{
  "d_model": 256,
  "head_dim": 64,
  "d_mlp": 768,
  "activation": "relu",
  "norm": "rmsnorm",
  "positions": "rope",
  "init_std_qkv": 0.0356,
  "init_std_down": 0.0,
  "optimizer": "muon_variant",
  "beta1": 0.9,
  "decay_shape": "linear",
  "final_lr_fraction": 0.0,
  "train_tokens": 465400000
}
Each number is 500 + 40 x the weight over its row's rms, rounded and kept within 0 to 999. Layers, rows and columns count from 0. Numbers have three digits each. The size before them is the row's rms in percent of the matrix's.

# layer 7 MLP down, 256x768, rms 0.0849, rows 83-116, columns 384-575
100:486556468430419440495516447518534455532481524495429509536475522440516468480461576530502531501523523572447558584533495551503501495485488456531541515479570561446477528484480520491526523548598494439491512481484427529529464474462488443565490489575462495540464480527443445555512493496540464500470454469471502472528460456482545544504472532482460526532432471528489479493510507565527512525487443497541499504433453498538513533490476420561551482466599499523545499496441511447545497607492513517487565536494536479472509498514554512534457424521466583510474479591468525472511513547563530448
101:542416490527535510524531510525466460467555473537475538551434517538449474455536474578496601587546482486493512535514542515480512470477532545457503573483491503503471474517520449469560508530485430500540485528490509512485545487497428551470504375452474541549498485490581553482510545475465518500492601517518478550500517521441495505492519477530592506528424546474436405571498496478498499515550495413492472504438562541493454499522473472551439555405483497442553485451558495532493463510512488476479513586536476531519502543524507480493458530523526566502535541554510471535462499494490487524
098:569406469478464439448429520472506530505498528474483521503575433550546498457496535477468513477553565503456460482503494487505547561462497513534511474496533533481508523467490534556474465571521508525524526533547516521452565468470407487485487495481485515464544410450511501482412484540502524482494478500514476488496519460495529524511515526586517422516517472491407516415515473523473492591474506491473544475483468461518502497480548533421616481467410431564478568533516561497511492526499472461478464495472475496479499505453499518473481493585430493480495481464493438468535511481394461553
102:531574405561554548525494512511584515434512504446506478499504509465504439484520488510518411422459503452443481442547442534486529433484567509469472547502433550579508482411485460531471515456405480515453515522508434537507447566506503443440514528403449527478491569549485527496436469468486416526525524488502494438538451512434450556435546554467373469500470462509525493522484524484426491456434454481552469508471536498491508476505497523462568544492480507486524401506527460565509458520528476481533485465524563542558520548502409533555489486486528550564492542542525464517470524397436494447
094:462461527496510541540504495510497488487438475466479604509508561536498480493513537546528506492506500517489563536516469506549539515537569466486572467453516512534473479547522521392483529473539494481483474470505515531499524448553490446446462488449549485449507496497470466546519465471515529489439525488534474451463492510513539525517576528490497498479525565489539469454483505510438568555468508490547483475424579452439425549553601455480425524376511493523535469501452547568542491482505493497511499535632548468491489599602603514613532479505503575453542527502550521461513495565443538506
102:612511493486395524508529486508490568475544570559469477467513444467479467581425538440588493402516531430438513548522501494496475462485531503572484494519532427464554563508480494468555466526541474484587537589496528481502479471457534480488504457467483497538454480511611498542485461543443434496461440457466516531477447487518509490462528474565504532517510529477473487623514498524498511481470444426505549460469481525484519515589555488470435527534443467445519405540527538576526533495470435471543512488543506568530505535475526548470514498572472419500521582460566493535534450521409486561
102:417497587482433520559435520529503515535499473431469468482525526499508495506486499479559473397528463449597468476440446498510585481532485486502481544513453421480519474484522557539511554569523487391532515483447455466407511542487469448462447563498489494481483522447543569471555476477498515495469484518500526533456445485492584514477507554540552512534551548527556487548501495495480467609512465498518580459452461520507531487423463518487518564435579477416487464465546453600458519447448569486503557533568524478518491456503539537451561462543542527492506590474521481472503512533470518510
103:495498495519585502531432583538517448490510562522495520501517538455489463457503535540591457515460458482456446591441602483557466484488468575493504480449563386519565542571489507475538452533424523539447520480578478519516488565499531443455520450524474548515406451497430538467537487505546478512476468486550572532537494574455459529473475509497495462521524442429486539456461498458517548512539493478520567519512438486508480506502489457456552543454413492463582519528405444508482459569512453498514499503531439508489517478525517516530515502432529447462514529543417565466442530465450467527
098:531487519486522513502446486425445526492454552524554491497487548481531507519496599522533497494535488517499444511528448487516455491456490546487502555514595441456479451504467530502542489556487423499497478508515472454511521524461497503476539558580545491567540495502411474472424530506472555444479418544533461416534537583508449481516547471550486490532425531526468467448433546520420477498500525477534479435456543525519507464469478406505472543520468503612552462515508518491468477502527491548448482489479538512548519496513414540464471553502431581495552503523484546463503462484518487483
105:506445466487485542491429449516488456519528525456473463490490468507484547553573540501455482471529457485488504490491437479524507456494434522562541528488436479560487517476408419486527448496490532494518487527534464523493523464432500469526527502552447527526523545470467559513478535556480443472463459456452517569489494466454509523477382461565497457576504509493539475554488461579520449519421450461503565444506456509506521481492510510523505545523499471534479520520508599479512549540479489426500556461464499503559529511466486480503470543548555482524519409428494439539439455503442464445
093:463397546551462456580454499475426600495535526468460451516521519535468530505514464476446500449451498496506491549534476468529535514508477535494452515510516516520535474485466439454498476479467469529540467453494519479503571463465424508579478518473520515492566493516496503530482504500491549495489513512478480463466487466541451449456457449472535497448505532486541411549569495524443460507524394481487472474573560476525470480511480419522550496507476466497617516570509454452579436568507486462597486522468534508467572450464555541559471471514465589488593520498471452550539551482520532492
096:495501489463599520534469484504530440503443489476492488560479483491511517559475437500529458449482492530484540620470549440463460460488468465471523440452473552475464486515409504527577476515495539452595435544557538492497480503540520465581464499519538455529479496535469525447486399400523540506587530522509503541466520477540562499532496513489505523509543493523493532449504535485526479508550441484433499516557614476508517491546512582521540497536531510471456485502428474376564444485517490476470587450491474517442551535478505481495510448483480478482526463552509567513488528542478553467
098:508491454494443488497462495555448467472491506479460482481505457420509512496524508546509424513514597439493480517528494536447460515504580591473453516500498488441503473503486476545481508504478466482465479509571431534509461577539509415466538489459482479575532544444536483442444521554494456455537465561533559460552460401501521455458559519500540506573439549469502537552576533503573448433435539515443576536534510472484436496498452445513511523511497500453607512506498505493443454465493506534484570508502498500487542464484492502517428500518470458449480532445413461479545519492519486482
100:464518506572571495487558519473483528512420486474520483484456553543492422443524593461443565523490472489481557493513513464467480489531564572491520520537496553542599514486468511474570582452475475530490439525556491509507613465497472492553584428485513479495527519419549489432552515497612490471521509443474497485463512476474530492497482497500462523554502475513562460541474514481519572503478539431544576437464484503548437565510486475500568435480545504484521557510504528517490543568488509517481447492490480497522476495474454491444466421433464423487497497520456575498449506466522384492
100:442491461503508500509510490482559506510518502448479460483511499493500485458495463549496521462560508515479522486463448515534583478477488484482435527539542516403491489500453478448462555549536575463482561498403432530497423498526487429500437468492521472475572484488457492545515501555489531457473555446499460469523488521594473529471514497488495451443446450461510492468538572503457509522565500433503469469484490518449472534552491399533515449537543449528500505499564507549501513431500571513466530437525536463469484543525549488481618498554488489520581542443571520505453535459544481520
105:500546432533526507463475591458438455485473490534490525471544537529509538538528461456444468502489546523493508552431552548486525575495486422509522462478477586520568500527470535544568541522492463512467510451589504534488538526470515520518526529482536471527498472505450423500484510530568448517487466506415529541546511427455501474485511461487496554490484485488522492586463489511434529533435504503536483533456511580511515538475495471551528522542483501516457566460450498459486536543512523541493531505506522490535507461586473461594571503518562531485510519509473512474509523575423492562
102:478479561453426472460515534516545423516544464551565549479397504526448449496493538581470486480509528448489519496489471550480498498443572557481540446503518537549559469468523559477432574590509508540491523502519460505484523522539487469527561520588576447493438474512483487485470545453501490484419512567458415499541524538533481515504485493524496392443414463434579539520488512528522568472446497489466502496474390485454436446557470469467501523478535475498447480561519459444514452517469473497471504468451486503514517503553577500509478500531504517501503581531515441472502573529534469518
102:482448557471527526539498457516438539526484531487466490519556464468478491449556478564481469561544514496523502597488546532459485447466503469520502491505490490456574438508494488544517407541476521517446511500516455549513481501457450492494493510487444453448560542521461525563469563424470442587481511523420538489488444531505429470472477458467553509517518477468523511487501491584391466550515492479515494513466538521455423501507527427550509549451526540591495489499506476468517452546521523490511535434466562553481521536509473535465499475389551504533510492517443493475501503452485442493
102:407518512491555463525471578565484535424463483479559522511517457588489583506550475492547424466450522489576522510460547500496494481538529526555432464433502527507455514446486517533522491502553497503513514539474450522497484560469539445573550430521508497458434478513541441525516489516539482561456514522486454434508431470506429597505488504447531560547591473470509481461563422485544575450520500480404464506512501485551458502561488487461498540485572522500533538460547546497482477537327370477544509471531490527486560516507484586503552564459480535432492533471449467448502527518518504496
096:547501483555526558446555380507585514500444485491423492531461449546501428523468471489558435492533514515491539501525544522481598478532458455532482493516463424460518490472486567497463610517482466475541544542529531541525489480529519515468467449450522475532576492577541508522443490523498503543634473452487489485485543524456506511493597487511531420507598510494514504439541588430507526533513510468470434517450464521544434505500428469458436533476538451516443598529461462454510461510510502496494492501510559482541564469527504521513415494484512577486477474521560541541572562475599515477
099:500545489531475475495518539512498481510537555472488538452417487510453535539478450460554536493543516515457559470494613531474537590495513520397469434479459496448475490434526457550517530436439528516559536532453487470480531512462578476553466487460497488476494471569468473488497510512440540502516467463517452480499607441525481509489517472541486538494448502529526545535458563475498507517495525602491527502514455502532513492437512508519484528476467516516375442445486501517541491481549443502490467548461486538487494475444460486457509493513530445466478478491598466488506505494534475480
100:433576546474489497478507490507481471555556525472470529434486560461520523505478477479553523455501563491432494440487553529563485487432530472485434549474487441523512476497493507511504500519559507465486557536498523525442475514548439542401513441507472480562523549500533516519532519463480477419535515472482523530578543468515502518577497448509530529573482421490534490496482576492488514523481452426530588462509486529566478482472549533459510456423467436606514518449501443517465505514552483520564524535456513510503490408509477484438454515549487514531449508492482525568545510539441426523
100:492492537435508564498545515546517509542458482440534504423481522546514524529566517498460541539501541515469470436451481413535475484531492487540519449485555493523366570568500525474489440436508443466466511518486518497499472514464494485420511462504440492539469557477523504504485432569547511521564483495471488461559524502514522484550570499493582477467536490505527450521490498512494412513511452524580447491461419538469535461503481515477528480507448526557471505479555514473489452529431509466489494485540492502446494543583461447517445416530490531486401519535454490528508462506509486520
100:512555531515507522571466457502486496505481523469506482504486542554504498418499477507530440479509416518551484481480543503498501509480450559481502495497454490503465472522504469494514442498461497516467463480536511471497517488514456490564530561513518478455496489436493489503539489530510489511533502510502486506416556531571421469521469571469513488486538512491467479482452494503480508505535475499519480403525452492529516503510483494512539452528583518543503513474529504552494490521526440510535481491504508459525557464464488544533483505460505522436538504493527457530491471501521566529
101:466635536500495451537465451528563431485491491501456528477567483484533530490500532495459597485485455480460488470498561476501500463520495493413505501541460489474520446516430493414425457487437544426510504486507520498507480511469525554480529476488484535463496508546494485468540472573483516528495477597443465528488506443438501522488444574529437449503518557531505536429463516557539525522511510547513448479559447466403535537518513541454497529514464534537505537507520486496523532542539485463585490515558546403506409514517548550493487533437514503474520502518469482479514482491415488471
099:529489497498497488466527507526551519466486489459456540467470547533445583493552486509432524528533443511520486487533452527495487457418542561406485458468492491476546593468477481463490471523504480535420448458482510480537573536457427456544509487590470509492545518496447559453519421505457504463485567506526534485556453529500542505455513551435517466519489452479461534463429428446537474526466531510502504512434454492464446474523444450456493526490478479523529414464514530434478492516464496460430454499528482548525491476538543467456465563530506504484509531540582477527495429457558505465
097:507465401495490471481502448506551586479420505474453496470494544533444522490508553527571507531486512507511558485476453472482527514569555385435478460549509507497478438482402527486454475550516485457501438575422574493507506544437538473484487482471568529395460482532531502483523537494484500580500415445563463460507535482471488556542513495543481498466510549501499483541549519565537452473464441463494503509519452543498542477390425476475562464482509502449454577520450537532523446523543505496502437438542503480423487516496557466540435456510535463474561419417502465472541511471523507457
103:526459550511483468484443504483501511501515507517495512476564524500470576538496520451482518496531473491548539509545485526414421510472464474540425511457402531486493532447504521470492549464517435528455436486442468562438466444501558512496509516473412451568497424530512504506457490488498419517423500517439538474485511513542515562511579486544474533464434541491468515449526497470479517521508483445571513552524568517484544508507438444503468481421586457494422483531417514482458474483562487542499516451476534516446463485506483544480531483549463515539464500435594525458505493426404554549
097:478480528550449503472563585569522470531535484470476441497526494540453487518529460536508488509450501500606490529519532456508466524445473437453426540461545503544577497510525502485515576533516492514484512478497519541508476480489415491482542476492506495455552505493511487617480518507469526458484526442430527500433504475511554453487536518521502495518506468487445520459498455499505487518485586527525482560524555500556579482480471435466540477424493498381496512482496479532557610557515493511520565581535474508502556477478470413456592417541546522461468481544492562445429477486582465559
100:459474422483566521456411459561495519572503462493464518470521460514529476507545503468468472535506504426529547503501495541493562493464486424485460474531454507494510463422544487413525520501492553493462543445472498578457510427481478527553497542406487497471503512503499537560448505582467511514513515519396458451451513532467464521513465483457538459452397499537509563475529549548550483524500547493467504468459463544504499527505472483489479586479493464418520478505576515494552551503520464427461458495521451422543480502519519537504517498565484463566479478541518498454547468552526536507
102:506432442516494568526467454477468435565483494513494470478441520495477474475511562461535477482524525494586539553420532520539450404475472524431493545457429527526505418513410512477560503553517516504444501552518524501608434487552480578514471506525493574554526456516478585551487440503552502526508427519540494513527510500461549459521496528522452524540514502554518494529585492483453483405507492482549486526466442448535524498503477539488451528524554541500524446535527499464578540502493480536507518501474429512483524435502491499507497520527521495477466502507456483503604449480468505524
100:500514454560531557483440429472577536488538496479631495491467458540496509414494480494530544406527459517536461503434466538530466511424519572501473513503512528494536519509504448542485462451498471443528510480521481509469473547429544530518469471470502540525472560604549521464494498529517504497500559442541499487496491532405460436526551423515484437479516510434452508511507476489519495499407463494481505477456545485408464474583495501516549480544589536492478423472470488460446564467537477506496575441499520483583483529484534556468547513421516503482527482513504551526547500470482508513
099:480500483496492543481436518523512363511531549499458550502424441483522575501529481478480485447546441503475471565446532476509502506493469569525490599468408498513490488532538476549472512420471490463538521457482536390494500512449488533499509547497507423470501481532469578500530469455485489503505519567572484401452467482527540440516517484466531489583492428486451536500483497540449527462508415470518524455453415470544538535457508485537508396528410497422455475543503389495543472564521523490410431553494545499450478492510570506498436468455479429512513439477483540520462453509469507456
097:511469577452542508536509456549524518434463525477453484537491512482463526567556447434476481485445430480509476534478439520478514507482449474495496481461432503513476495611553580444493487432477398561543506545479523524471538533512529523549572511530443454573494508537536526546458535422473532456412524490527516466458433469468495543488567514507540420519529494481501498514537461547549541443452493468522555529533517527465515554410477524520469521488517458623443456555466508492491467515525478490489533486506530462516513544513484505474475521444523552517491536454475503498510515538505441489